Weights of a small GPT-style language model, trained from scratch on English Wikipedia: untied embeddings.
Each number is 200 + 30 x the weight over its row's rms, rounded and kept within 0 to 999. Layers, rows and columns count from 0. The size before them is the row's rms in percent of the matrix's.

# layer 5 MLP gate, 320x128, rms 0.23, rows 169-205, columns 64-127
083,206,202,225,205,180,203,222,194,203,217,167,185,233,211,210,200,177,146,228,169,238,145,249,192,196,218,173,156,182,206,166,169,213,183,245,151,192,175,170,196,196,199,188,188,186,188,189,225,202,199,187,216,206,175,183,225,212,188,185,224,195,242,259,242
105,186,196,222,191,217,208,203,203,200,200,153,180,189,213,253,184,245,264,181,232,196,169,203,235,205,211,218,182,180,187,202,206,187,196,259,201,185,160,160,187,190,221,203,230,235,168,186,225,225,193,143,176,178,189,140,170,224,164,237,201,160,206,175,162
095,214,268,201,154,243,218,200,195,168,207,186,201,172,178,180,188,251,189,200,223,156,215,209,238,214,240,208,260,209,221,184,233,205,225,166,180,201,189,165,198,214,127,171,132,161,160,181,179,203,197,187,206,201,208,232,181,205,202,228,216,171,249,237,102
100,228,167,235,221,229,201,179,246,237,204,222,212,199,193,150,241,163,199,206,222,188,163,149,240,257,238,223,198,215,239,246,170,207,207,174,196,207,217,122,160,204,211,206,221,200,206,175,220,235,197,169,180,206,248,195,188,189,196,244,229,220,216,215,159
082,177,243,181,233,168,173,192,253,236,183,165,215,187,226,220,202,238,218,220,208,241,192,158,209,177,183,219,210,176,219,205,240,165,160,192,276,226,160,155,264,143,186,215,188,195,215,201,161,265,165,176,194,175,187,169,157,249,173,193,218,192,198,159,191
087,165,250,182,144,179,166,156,157,166,220,190,200,169,179,227,197,238,190,166,158,205,190,274,147,164,205,135,200,238,192,243,182,173,231,165,185,193,227,169,198,195,195,182,201,237,171,233,165,237,228,177,206,204,198,203,205,228,211,166,179,219,176,207,186
111,205,239,204,195,159,197,276,218,223,212,174,175,157,195,218,246,207,194,187,212,181,191,175,175,233,191,224,214,200,223,242,189,231,216,174,227,194,202,151,174,228,196,223,200,244,171,157,228,185,204,211,149,198,191,213,199,205,163,196,209,125,206,191,158
093,243,238,259,178,235,163,181,246,173,173,222,181,164,197,238,197,206,203,190,215,259,227,230,164,175,219,238,186,197,214,235,154,155,201,186,159,147,203,202,203,236,185,200,219,177,190,155,146,287,205,185,227,235,218,236,171,197,237,172,188,170,261,213,256
109,203,183,179,160,239,185,223,190,181,210,189,190,175,137,195,244,240,153,163,161,213,162,159,182,222,174,188,211,183,223,174,153,224,211,167,143,237,213,135,177,203,201,196,216,188,168,197,266,231,225,205,162,212,160,250,196,213,147,225,175,194,178,273,219
090,216,216,254,189,230,241,241,173,164,207,149,231,191,193,256,249,162,209,193,178,135,204,154,202,262,174,173,186,206,158,183,173,219,162,204,220,186,189,171,225,197,190,214,264,142,207,209,175,141,213,186,192,222,147,221,263,214,198,197,153,203,209,198,246
080,153,193,143,244,195,190,203,164,171,205,142,232,239,168,197,262,144,179,216,236,221,199,169,171,180,132,208,222,164,230,184,215,243,217,209,205,166,204,189,177,236,213,143,220,169,217,239,246,201,171,201,205,199,255,165,208,203,192,151,234,183,229,186,159
084,182,222,131,177,222,164,192,163,266,203,200,220,253,181,173,186,197,210,214,190,210,202,170,157,233,165,227,167,158,223,142,221,179,196,236,176,226,230,172,245,178,214,184,181,241,148,199,225,207,205,208,160,217,211,235,267,196,203,228,166,231,181,198,229
103,193,147,201,221,225,169,266,199,162,164,212,184,177,190,176,230,229,234,169,221,197,162,200,248,247,180,202,220,215,180,234,245,220,115,221,252,221,158,230,256,204,231,169,226,225,226,229,201,256,194,215,228,244,231,224,188,199,194,261,195,183,173,181,190
079,175,252,244,243,175,192,272,221,169,195,196,216,200,180,217,162,207,269,209,203,196,219,242,202,210,160,167,199,212,232,193,234,216,213,211,210,227,212,217,162,231,204,225,177,202,261,223,199,188,203,173,172,188,219,204,210,284,203,175,224,188,190,258,190
110,179,170,245,183,180,182,188,196,207,220,268,205,203,272,226,214,269,189,241,191,169,206,190,212,168,202,207,236,186,182,191,158,177,220,202,196,194,243,222,236,240,204,195,155,205,204,254,182,227,206,241,201,217,172,238,257,196,138,246,196,230,160,211,202
101,202,228,277,252,178,190,200,202,144,214,186,259,187,258,169,131,195,168,163,219,218,230,197,154,203,259,197,224,250,159,249,178,228,208,218,229,163,222,218,219,218,164,188,165,176,189,185,187,200,220,202,230,226,223,176,197,187,189,232,204,172,229,177,218
095,225,212,209,219,247,222,188,262,238,169,212,230,199,223,194,184,237,187,221,150,193,144,160,152,202,172,228,213,192,146,219,181,218,184,217,164,212,236,186,195,227,193,216,205,246,193,236,233,194,188,153,172,142,211,245,170,230,171,259,178,197,219,178,170
071,201,228,199,211,224,253,165,158,172,192,220,154,174,168,213,217,203,263,149,247,237,225,198,157,191,228,233,232,168,226,156,190,207,196,240,204,223,208,172,186,212,248,199,173,178,203,166,204,167,169,171,213,174,178,223,248,183,189,222,285,163,193,239,243
103,200,184,235,189,234,200,196,274,170,217,153,233,254,182,203,236,210,215,214,199,201,174,204,169,241,238,208,238,167,195,187,202,268,214,206,199,182,268,242,174,210,188,200,191,196,190,159,164,219,207,237,179,161,181,247,155,178,152,218,201,192,178,165,194
093,181,242,203,241,173,221,217,215,156,207,190,204,224,180,163,243,187,176,199,186,156,211,138,231,228,191,206,190,203,176,192,170,225,205,224,154,168,179,163,222,220,212,245,175,250,249,188,144,142,210,161,201,241,213,202,151,200,147,237,199,249,220,217,239
102,215,213,210,194,187,237,194,180,175,210,199,155,169,188,245,223,253,152,171,223,134,207,181,223,239,175,229,200,185,174,189,200,258,197,243,216,216,167,237,144,206,236,232,175,228,171,206,187,254,228,202,246,201,188,196,201,187,177,186,151,186,256,217,157
089,231,175,227,216,218,181,169,147,250,168,197,215,169,142,188,172,224,149,184,157,221,192,260,175,224,220,215,203,226,205,203,229,258,203,192,143,172,170,147,228,190,274,182,154,199,190,215,156,167,178,239,225,185,247,218,165,230,186,250,203,213,216,165,192
104,209,222,231,204,203,174,187,174,212,180,260,167,172,220,240,232,228,226,222,174,208,193,219,209,224,222,211,165,184,174,194,218,195,195,197,183,168,302,197,224,196,212,180,210,228,201,185,171,217,224,254,239,234,183,232,172,202,157,231,165,164,222,165,165
076,244,207,207,238,196,122,231,189,173,221,217,169,190,224,213,232,198,206,219,221,207,181,149,207,198,213,210,188,184,172,148,210,239,180,144,174,178,267,162,226,229,151,185,150,233,211,176,243,226,244,206,175,151,237,243,206,205,180,200,207,153,210,255,209
154,185,259,210,181,198,219,222,191,186,171,146,180,190,130,170,252,220,183,200,198,254,247,208,198,201,250,172,281,159,211,189,167,237,272,171,141,194,236,247,200,223,207,183,241,196,217,232,153,191,219,99,229,236,215,187,184,218,164,194,229,187,173,190,212
124,176,210,219,265,181,187,203,206,203,193,165,233,139,202,143,186,243,222,207,200,193,150,249,202,230,221,148,200,218,200,211,189,251,201,217,202,237,156,175,197,174,251,182,257,227,223,156,157,218,202,174,199,218,204,258,193,216,200,160,219,181,211,227,196
088,225,215,216,217,209,210,234,185,144,246,172,182,247,229,135,208,167,177,242,200,149,163,161,198,206,197,174,191,199,178,202,186,226,204,180,179,140,165,264,248,203,242,165,170,181,215,214,220,203,209,195,182,172,168,248,173,208,203,220,225,179,210,183,170
088,222,195,232,191,213,185,196,204,208,238,248,203,143,214,236,214,172,227,193,164,225,230,193,220,226,261,175,185,189,205,196,167,160,169,205,197,176,239,154,173,181,221,277,220,179,199,149,143,242,229,224,159,194,198,136,212,229,177,190,205,144,153,199,233
085,117,182,177,195,228,196,222,204,194,187,185,176,188,189,198,223,220,230,195,230,214,167,183,136,225,193,195,113,219,203,200,214,267,229,160,168,214,241,204,132,186,183,195,188,213,186,185,194,214,212,190,201,212,272,227,193,216,223,241,195,238,238,232,143
112,168,183,198,222,233,223,179,222,237,198,187,287,189,242,197,198,239,180,189,218,199,188,214,165,209,250,230,254,214,133,212,178,191,216,210,179,244,205,240,206,217,182,159,193,199,150,223,177,204,147,153,241,224,230,214,209,227,203,219,201,185,140,165,190
102,181,200,132,238,186,165,165,265,198,204,196,225,186,251,215,192,198,226,185,184,244,191,190,183,264,273,235,200,220,117,210,162,194,236,127,194,198,231,196,249,181,161,215,149,171,212,194,208,205,197,203,263,213,192,177,230,245,146,202,236,184,192,213,208
088,222,257,129,201,226,220,212,128,212,219,222,207,238,248,186,252,235,167,186,212,199,208,194,162,191,172,187,170,141,190,207,254,204,193,148,195,224,146,146,251,216,171,191,216,225,188,236,173,197,235,223,198,228,153,235,194,265,238,209,227,215,163,204,192
093,199,210,207,158,247,139,179,192,186,215,181,185,176,167,271,199,205,202,194,194,178,210,193,184,234,215,201,208,166,176,166,159,187,157,213,168,187,201,223,213,172,218,206,200,172,225,236,191,180,227,207,152,266,220,240,223,193,140,193,217,246,148,202,226
101,191,135,191,233,219,213,184,168,239,177,158,235,219,222,217,183,260,231,219,140,171,208,155,174,239,182,242,207,174,189,210,193,197,243,244,160,241,189,165,208,218,219,129,200,152,234,189,209,201,233,175,175,210,209,231,258,246,208,222,171,213,214,184,251
103,179,212,144,143,181,175,163,187,198,163,173,160,192,265,215,158,161,217,141,210,236,201,181,201,154,224,160,207,177,184,220,209,161,209,237,224,159,166,208,157,245,234,172,198,206,192,176,203,256,141,242,216,193,250,205,200,203,174,260,207,163,189,221,194
089,190,187,227,207,229,196,147,228,211,218,228,204,165,188,184,191,211,194,171,237,212,211,190,217,176,185,175,167,176,210,214,143,223,242,166,155,186,238,147,193,185,210,270,167,191,188,215,152,205,213,145,197,188,197,241,229,212,202,245,162,182,164,196,176
112,217,199,200,187,194,236,219,215,226,213,160,225,163,177,228,204,217,196,174,207,204,174,197,171,229,226,223,225,203,205,261,212,223,274,159,224,204,281,164,146,217,258,198,223,222,209,221,171,182,153,198,207,216,202,220,199,211,129,236,198,234,182,192,217
# layer 5 MLP up, 320x128, rms 0.221, rows 169-204, columns 64-127
087,181,225,180,182,202,244,180,197,202,193,157,157,242,237,201,178,245,185,183,144,205,244,162,222,180,244,256,167,197,214,242,164,186,169,177,186,185,212,276,224,217,236,197,208,194,213,178,203,173,151,172,252,192,169,226,196,177,199,188,201,166,183,236,229
101,179,197,251,224,251,248,164,178,180,211,176,270,213,238,210,235,201,178,171,228,206,190,182,147,187,202,212,192,202,195,196,183,195,204,180,176,214,216,187,206,222,212,224,137,202,237,187,192,146,245,211,202,245,205,276,169,168,251,218,195,251,164,177,210
091,206,195,162,178,153,215,177,222,194,219,153,219,223,197,198,199,238,218,168,244,216,195,181,204,192,163,167,191,179,187,240,176,171,185,216,245,237,118,195,236,142,196,184,203,219,187,220,251,180,186,191,164,170,196,235,212,256,214,182,170,219,204,199,154
103,248,168,226,242,213,199,226,150,222,229,206,197,174,215,190,208,219,217,182,208,209,213,240,239,196,180,183,187,234,190,193,211,199,187,142,199,252,195,192,177,228,192,194,200,148,278,237,229,207,178,191,211,210,274,213,201,175,206,189,206,202,140,177,197
087,241,227,211,214,154,186,178,130,192,233,175,220,209,182,163,188,225,206,198,235,227,200,208,212,192,197,183,174,201,178,179,252,209,207,167,214,211,180,163,194,180,220,169,190,200,131,220,133,141,167,240,231,200,143,212,222,192,222,190,133,157,187,196,248
088,244,200,152,180,232,201,185,211,114,186,167,235,245,153,201,189,174,206,220,217,205,183,163,191,188,171,199,162,212,205,203,172,192,155,207,138,212,216,212,203,215,202,139,163,166,227,217,234,218,184,157,218,186,223,192,205,165,204,204,177,141,183,197,189
105,201,206,185,220,234,248,165,217,168,260,250,216,175,234,216,168,160,257,193,135,256,258,196,176,178,206,137,166,209,236,182,180,174,176,200,149,219,205,225,251,152,206,182,272,179,195,230,173,238,176,240,222,209,198,205,189,208,229,186,147,182,195,193,203
101,244,208,213,232,206,142,212,218,131,193,206,272,205,235,185,216,166,235,142,198,173,179,176,171,227,193,220,178,182,206,162,174,147,191,163,183,201,208,200,165,214,210,231,179,254,163,213,233,208,210,195,175,269,227,256,229,227,212,197,203,199,223,272,231
108,184,170,178,149,161,173,286,188,260,212,278,228,244,249,215,155,220,178,202,183,206,232,227,196,151,196,208,171,208,217,215,170,198,193,195,181,162,176,229,172,230,198,237,199,145,213,214,176,195,164,239,209,199,178,260,234,180,223,238,231,173,211,184,240
088,160,193,193,175,226,186,174,242,200,187,193,230,227,189,212,263,272,245,163,178,256,155,156,228,233,238,215,212,178,198,220,187,179,193,212,208,224,212,215,223,177,167,194,225,177,182,218,197,190,171,201,225,186,140,243,281,171,235,261,177,201,215,218,193
081,185,205,135,203,228,204,238,122,186,219,194,251,260,188,209,236,219,214,176,239,155,217,170,227,177,149,148,171,245,225,207,193,223,183,184,168,163,142,197,219,173,167,176,170,233,172,194,259,192,171,153,219,227,237,223,232,210,230,205,187,181,166,234,199
087,246,209,237,190,233,265,188,216,196,194,177,166,165,216,231,225,181,204,205,238,181,299,215,211,189,213,230,265,166,221,174,182,182,190,193,226,214,188,241,272,192,173,195,224,159,254,209,220,124,190,149,266,149,174,152,143,197,204,182,200,208,215,205,227
106,214,248,214,208,195,187,179,225,161,286,221,212,161,196,172,269,221,160,184,191,227,229,170,207,241,254,149,248,247,205,238,241,170,213,265,230,180,202,219,242,188,199,239,199,173,196,204,196,142,190,186,150,214,268,214,241,204,195,212,217,155,168,199,184
076,177,228,215,230,195,147,244,196,254,252,218,224,207,162,231,197,214,187,216,194,151,229,206,201,267,189,227,193,175,230,198,227,240,228,236,236,224,215,211,192,211,228,215,212,201,232,147,214,128,220,216,146,164,246,205,177,208,196,240,224,167,220,167,209
113,232,237,195,201,180,253,181,227,195,228,175,161,262,176,162,205,224,181,208,231,153,196,182,158,223,246,170,189,215,204,214,213,232,263,181,196,206,191,171,174,162,234,166,167,154,165,192,200,226,197,175,213,113,163,204,183,223,244,187,189,193,249,200,242
108,226,147,249,203,165,237,206,175,228,147,203,254,178,217,254,202,204,242,154,170,196,194,218,229,225,163,221,190,213,197,199,164,163,139,257,194,152,199,193,169,202,182,234,205,198,243,186,220,264,201,196,181,242,216,166,143,189,148,216,236,231,203,211,208
091,218,164,195,204,196,212,192,264,177,185,214,171,245,157,220,189,214,239,212,177,230,145,198,235,157,153,173,251,186,181,179,185,249,200,173,210,175,244,202,185,189,172,174,195,212,187,229,204,194,268,213,236,192,159,176,231,192,259,157,250,217,215,208,187
088,174,174,239,154,155,225,238,190,237,203,207,220,163,246,215,210,231,217,222,173,195,179,181,216,213,217,183,163,245,195,227,221,177,185,164,271,216,161,167,201,254,170,194,199,183,197,196,163,203,222,210,257,175,203,167,160,236,220,225,172,213,216,231,200
109,155,194,163,252,133,189,208,174,215,173,223,184,183,224,183,177,211,204,193,248,203,217,238,222,171,202,183,151,214,168,202,184,206,179,190,191,167,153,179,179,180,189,246,243,204,216,158,159,203,152,194,194,164,196,169,195,207,191,194,164,216,239,230,203
089,219,181,177,217,177,216,206,210,168,176,190,161,218,222,196,160,186,189,202,261,185,187,165,157,131,215,171,188,158,178,184,203,188,210,186,208,220,249,233,220,200,179,272,143,144,226,188,206,258,211,132,172,191,177,187,193,208,124,245,220,200,166,230,160
094,184,217,205,155,226,154,196,214,169,157,188,207,173,249,209,177,232,247,157,186,207,232,230,216,185,222,247,200,149,219,218,248,162,173,226,207,165,182,245,227,128,191,183,177,224,203,162,176,212,159,172,213,177,211,196,182,212,176,188,245,158,157,151,148
087,160,233,208,189,176,201,194,160,174,191,219,203,206,200,252,188,201,239,182,160,239,167,177,160,180,198,173,242,244,206,232,206,186,169,237,202,234,208,241,224,154,154,229,209,239,229,163,189,193,235,234,206,247,154,210,209,238,200,205,203,153,202,208,226
112,173,174,177,193,212,189,204,183,170,223,236,239,131,208,178,194,174,199,118,233,192,199,184,148,195,205,280,200,187,159,185,194,182,214,133,220,227,211,187,165,224,236,196,201,231,166,221,223,225,242,231,174,181,193,188,237,195,231,174,197,229,202,170,180
084,172,180,184,228,215,205,213,209,224,206,163,248,230,158,170,213,206,242,154,178,156,207,144,183,158,146,209,204,229,224,190,201,188,207,215,189,188,169,262,240,146,203,175,160,225,169,175,169,211,190,201,192,164,212,185,239,185,215,227,198,213,275,170,225
178,185,246,183,207,209,192,198,195,160,172,151,189,171,148,168,246,211,183,210,198,236,280,189,198,206,216,196,241,120,200,213,165,218,249,215,144,170,237,211,219,239,202,204,217,199,243,180,202,163,201,129,244,262,202,191,172,165,172,215,211,155,175,193,224
106,165,214,198,202,196,215,195,180,237,201,184,294,191,215,194,223,239,197,164,181,200,168,159,255,202,189,187,253,190,134,184,188,217,215,180,226,189,261,172,189,200,196,198,224,189,210,221,144,242,187,205,199,178,174,193,194,148,203,252,159,197,165,268,182
081,157,133,225,149,200,183,188,226,224,227,183,190,201,181,99,172,240,213,190,162,161,213,239,239,230,215,275,196,202,194,173,258,238,180,208,200,254,164,170,223,212,199,202,189,252,219,231,205,185,183,208,254,247,218,180,228,217,192,190,145,155,231,198,246
089,286,181,139,220,290,234,231,211,187,201,222,198,173,221,148,158,184,201,207,224,188,202,198,220,188,179,229,166,249,208,196,192,195,195,199,156,185,226,232,238,150,214,196,196,217,191,159,128,136,199,167,175,227,204,154,197,219,224,223,164,197,202,253,220
083,150,192,220,191,224,209,171,169,183,160,195,207,205,213,224,131,300,218,181,167,191,266,213,209,225,229,167,137,182,209,220,190,253,215,222,194,226,211,201,166,179,233,184,192,149,152,163,226,229,213,181,203,214,211,219,175,172,192,246,209,212,243,191,186
113,181,209,249,183,159,167,211,214,176,180,208,219,225,150,185,154,186,190,214,226,196,177,246,236,211,243,211,212,185,191,199,289,223,198,185,249,234,228,245,218,247,207,191,197,237,195,253,139,215,201,194,210,222,170,229,206,147,195,180,187,244,189,172,228
108,211,174,217,199,211,180,191,147,206,165,180,214,169,230,132,212,255,232,155,227,201,196,203,213,225,174,224,195,188,223,180,204,213,139,183,191,224,217,185,167,211,222,202,182,222,216,167,181,219,209,205,235,129,184,206,244,229,185,247,168,219,169,224,136
076,182,181,212,172,169,229,205,236,189,177,213,206,215,262,159,187,183,242,217,166,185,206,215,132,201,203,180,191,196,231,222,209,186,202,197,208,218,169,205,130,234,223,206,233,239,186,194,233,229,195,196,141,227,203,238,195,266,277,232,187,215,189,248,278
092,225,186,242,222,207,201,229,138,198,195,173,217,208,170,166,187,150,255,222,190,164,200,244,165,220,219,182,207,228,179,180,237,209,157,165,241,214,206,230,192,212,208,177,220,214,204,237,207,231,184,193,164,232,184,211,151,197,188,189,249,268,206,137,196
115,169,164,175,225,236,231,170,206,176,240,225,230,217,140,219,222,257,215,213,241,154,198,189,175,185,211,184,192,212,207,184,173,202,235,209,251,155,227,195,206,204,201,277,208,233,231,254,170,208,210,186,169,198,210,208,196,192,169,185,240,208,218,199,157
098,209,224,131,188,205,180,172,230,214,173,224,231,179,230,218,203,176,186,226,249,220,185,201,207,201,201,206,191,192,186,160,219,227,212,196,176,165,224,175,199,184,225,210,150,197,204,203,233,280,146,184,226,192,217,247,218,149,163,199,181,195,210,159,209
090,210,175,224,200,172,162,218,229,165,177,237,178,174,204,207,207,234,176,130,183,211,201,199,162,201,205,227,195,260,188,208,173,221,168,201,215,176,259,214,210,236,182,258,185,209,249,173,211,206,221,160,152,181,226,158,203,182,205,206,185,224,190,190,187
# layer 5 MLP down (transposed), 320x128, rms 0.135, rows 169-204, columns 64-127
090,215,248,242,204,199,263,200,262,189,195,115,208,186,262,209,211,254,176,211,168,195,180,167,191,186,229,228,238,157,194,205,241,283,146,205,177,202,170,195,150,163,218,223,179,158,202,156,161,161,214,190,201,202,210,248,208,160,201,187,214,198,232,228,200
109,182,176,194,203,179,199,176,186,180,180,188,170,174,229,208,225,237,126,185,204,156,220,183,212,155,178,177,259,253,212,223,235,261,166,160,161,172,184,216,229,158,256,198,212,181,229,207,217,144,189,208,175,163,170,228,234,192,188,213,168,151,193,150,242
091,214,223,230,211,238,219,229,164,194,251,173,144,203,178,193,193,214,232,159,124,213,183,204,238,155,203,181,191,231,196,215,173,187,225,214,220,177,202,177,196,176,209,227,209,218,259,188,192,161,281,185,238,240,148,228,186,198,145,194,225,216,179,140,208
110,149,196,202,176,239,190,217,211,175,150,204,185,229,208,212,230,187,155,154,180,204,213,184,200,165,214,211,181,168,198,181,220,194,259,164,217,157,247,238,223,201,198,218,252,166,247,189,211,236,145,233,231,205,162,235,210,208,191,211,180,173,157,201,216
089,256,228,215,173,184,221,172,200,218,222,217,114,150,201,150,176,195,232,181,195,222,164,253,198,201,210,142,227,195,212,205,188,237,182,222,154,194,196,154,224,148,200,229,175,157,204,180,200,231,219,179,209,233,156,188,209,209,210,209,252,211,227,200,228
089,166,209,160,188,166,217,224,149,195,216,214,190,182,162,235,169,200,191,133,193,211,210,145,241,164,172,153,180,199,229,177,139,172,190,202,191,222,257,245,214,149,200,207,186,256,139,216,194,232,205,213,262,186,138,179,184,163,160,210,226,180,190,186,221
103,203,232,164,215,189,174,229,184,202,148,232,209,214,232,234,221,194,143,239,210,212,189,211,165,167,174,258,220,188,203,234,196,151,203,212,186,201,144,234,135,212,203,209,194,202,218,175,224,154,178,150,196,189,248,249,228,200,176,142,210,144,193,163,212
090,165,166,163,211,171,199,176,214,192,205,228,120,223,175,234,195,183,207,198,193,197,197,216,157,198,293,245,223,209,193,232,165,187,250,150,205,208,214,220,212,174,167,264,184,202,226,190,188,239,172,194,282,169,177,161,183,180,204,266,185,168,240,206,229
100,129,209,175,204,173,226,182,153,206,253,203,238,258,227,222,227,214,202,235,202,170,212,154,117,228,180,197,208,226,180,198,199,166,185,169,164,178,182,233,155,204,215,235,192,242,196,251,186,135,188,179,189,188,199,239,249,216,204,202,205,251,181,157,184
089,221,237,290,156,179,233,155,209,221,148,184,150,226,215,209,237,147,231,178,211,211,161,210,241,265,217,184,249,157,189,203,224,268,196,201,201,185,193,186,213,152,208,185,257,144,189,173,191,228,179,292,165,206,212,209,197,198,213,241,146,216,176,210,221
089,193,181,259,232,198,214,167,237,214,125,262,139,183,186,193,186,227,171,195,180,196,242,234,175,213,244,228,267,185,141,195,187,213,232,212,180,212,262,188,185,169,200,234,196,209,237,185,153,208,195,201,209,195,195,190,187,192,197,200,185,230,177,205,208
101,182,216,217,238,191,239,219,231,163,248,214,154,159,217,202,171,234,250,161,209,230,147,225,182,196,186,166,255,240,239,224,210,175,229,163,173,213,190,204,212,210,168,189,178,156,180,216,174,278,191,184,260,202,176,148,155,198,180,257,242,164,226,203,148
108,185,189,169,207,203,227,217,219,168,193,216,190,172,172,215,234,197,159,151,150,150,216,179,238,194,192,145,267,168,175,185,236,143,249,165,191,164,287,202,215,203,249,136,220,187,210,226,183,173,196,176,196,179,217,173,208,234,184,237,192,217,225,244,230
083,220,174,191,213,163,209,128,140,208,180,219,190,200,208,265,130,206,175,168,198,164,198,205,194,228,225,205,185,199,245,202,199,140,193,235,247,224,203,186,198,179,219,167,207,208,173,192,237,187,205,186,235,145,148,221,195,164,158,186,218,208,227,195,217
116,241,218,164,196,189,218,189,239,194,205,152,189,244,201,219,188,169,229,162,170,204,142,182,151,218,183,193,198,180,194,176,189,231,226,156,187,207,137,174,130,232,212,208,236,187,204,250,252,212,159,193,231,192,203,200,143,216,190,193,181,211,244,205,185
104,184,221,175,187,255,128,213,217,239,165,182,169,222,281,214,178,186,190,174,206,191,175,173,323,238,192,182,204,159,188,218,206,245,213,188,206,184,203,215,190,201,217,190,229,187,198,220,206,199,218,227,198,217,170,186,227,191,191,220,203,249,192,193,245
093,176,188,142,215,177,165,161,157,198,159,228,211,167,272,222,225,175,171,115,178,143,173,193,155,208,234,221,231,205,189,235,225,166,225,232,199,211,200,219,179,173,225,205,208,193,218,211,188,266,166,198,200,196,195,179,140,216,158,192,188,223,253,147,147
068,217,180,193,136,184,261,162,231,170,223,179,213,231,197,186,167,204,190,272,269,218,213,185,214,197,228,211,241,223,186,226,201,249,181,185,166,176,219,187,198,194,158,186,202,197,230,208,217,215,246,172,165,226,230,210,236,266,200,197,166,237,209,137,198
104,217,155,214,192,173,153,219,170,195,156,195,195,221,231,201,162,187,206,168,218,248,199,167,212,177,198,172,184,182,206,203,167,236,169,158,209,165,165,223,235,175,191,207,192,134,210,201,284,177,170,209,179,216,201,211,207,239,255,188,197,203,269,217,164
093,205,221,191,169,143,188,203,194,146,168,166,235,234,167,204,185,165,167,239,194,187,225,194,186,157,171,176,217,197,222,229,264,222,178,168,208,260,158,235,187,218,188,224,205,164,213,207,237,150,137,211,198,200,189,196,198,183,209,145,143,201,216,239,239
097,194,240,184,164,210,238,247,202,207,222,237,224,216,182,209,186,222,185,229,254,219,198,163,139,196,183,175,203,269,228,197,198,157,223,223,171,141,201,177,192,200,141,184,160,250,196,219,230,184,140,259,199,207,208,182,179,219,208,220,220,206,242,231,190
094,182,173,228,178,162,212,174,199,195,231,231,188,167,238,179,245,186,230,204,205,168,247,209,222,177,168,244,110,176,232,247,202,144,242,186,241,212,157,240,221,220,179,193,231,146,225,242,219,231,185,217,177,183,177,165,216,205,184,145,154,199,190,264,205
108,185,191,221,254,204,234,217,271,193,169,202,179,214,193,204,175,199,148,191,180,241,246,164,197,196,201,167,215,182,186,191,205,175,178,173,172,217,218,247,211,188,182,189,233,189,138,192,151,165,167,218,195,201,203,172,159,170,205,140,190,224,182,213,198
075,205,182,267,202,187,249,262,237,204,155,152,178,221,192,187,205,215,215,205,194,213,199,235,148,200,205,168,235,174,184,202,218,153,203,174,189,203,133,181,169,241,199,179,216,165,196,247,187,161,233,144,146,230,193,218,187,186,198,159,206,189,200,178,230
136,195,214,211,187,175,183,203,219,202,175,237,190,188,147,152,239,225,186,235,197,236,274,216,121,203,223,200,262,147,203,191,162,197,212,188,144,190,229,236,212,218,190,191,222,190,205,183,203,138,184,152,200,227,213,254,177,170,202,223,250,197,191,233,226
121,253,182,227,181,198,192,192,230,259,188,159,177,179,239,155,183,169,193,209,157,172,247,258,256,186,249,218,208,201,295,195,231,181,179,171,141,212,252,201,148,208,267,191,206,188,200,173,192,182,182,230,227,179,188,192,216,213,192,228,199,161,204,136,211
083,214,257,193,212,181,239,228,209,159,170,191,230,181,190,183,232,262,207,239,207,206,203,204,161,196,163,202,180,237,184,229,182,205,202,156,162,164,229,161,163,184,186,204,248,218,218,217,188,196,167,180,180,201,178,246,207,205,190,155,191,158,181,192,232
099,210,159,183,173,269,196,214,203,234,182,170,202,242,206,209,181,209,180,203,255,220,229,172,249,199,221,209,190,205,213,199,204,235,206,184,199,188,208,202,186,207,172,184,185,149,199,182,137,179,210,209,245,239,182,250,159,216,227,248,159,179,164,247,228
086,222,230,159,229,196,145,163,221,178,211,217,163,167,212,225,182,152,198,176,163,194,182,206,162,223,209,219,192,210,182,167,234,180,171,182,251,171,175,188,227,216,161,166,139,235,215,224,221,255,157,228,214,179,166,200,189,160,231,216,178,166,223,283,185
109,245,198,198,165,175,188,263,206,232,238,214,186,239,223,193,178,183,166,209,200,191,241,194,128,159,168,170,192,215,224,184,209,239,236,219,197,178,147,202,220,243,193,228,164,252,165,170,241,154,193,233,202,198,176,220,181,228,258,216,203,148,239,172,190
102,181,199,171,168,165,159,146,222,155,230,246,176,201,238,156,247,173,194,183,216,225,223,269,126,174,262,187,197,257,198,218,203,211,200,198,237,186,115,206,185,223,176,153,201,158,201,166,202,167,178,155,169,236,194,230,182,209,196,191,200,182,148,159,213
089,213,190,217,208,136,157,160,186,177,206,206,263,195,189,213,196,169,243,198,165,169,185,158,121,223,221,201,210,200,183,191,198,202,258,169,221,179,217,260,159,139,265,182,264,204,231,203,222,247,187,179,132,229,211,248,236,205,197,179,242,222,199,204,208
096,244,205,185,209,224,175,225,199,219,194,185,182,231,173,236,245,185,218,208,213,167,219,187,182,191,157,240,139,156,164,127,163,114,196,218,159,209,185,161,182,165,257,179,227,145,225,147,225,179,181,215,210,201,192,226,238,179,206,194,143,229,185,153,168
112,245,236,238,182,230,201,185,230,192,243,182,191,139,171,204,194,168,155,237,181,220,199,196,210,239,195,249,160,221,200,190,207,221,214,227,204,207,251,164,201,194,216,256,170,195,187,195,183,124,182,195,251,204,189,197,168,144,226,177,191,204,232,190,176
101,148,171,235,219,183,191,125,187,215,217,251,201,190,187,219,172,206,207,181,184,158,208,225,233,217,254,220,213,168,204,231,204,108,233,202,205,149,219,223,223,207,185,143,225,246,229,221,219,313,146,251,184,211,198,185,197,223,185,195,215,200,263,212,188
094,203,179,206,179,166,149,216,228,243,212,233,185,183,232,231,185,217,230,207,195,191,191,259,271,223,285,190,238,140,186,193,185,235,251,176,233,211,170,219,231,236,192,197,219,190,186,158,182,209,189,241,205,198,209,227,190,220,175,189,224,169,281,227,187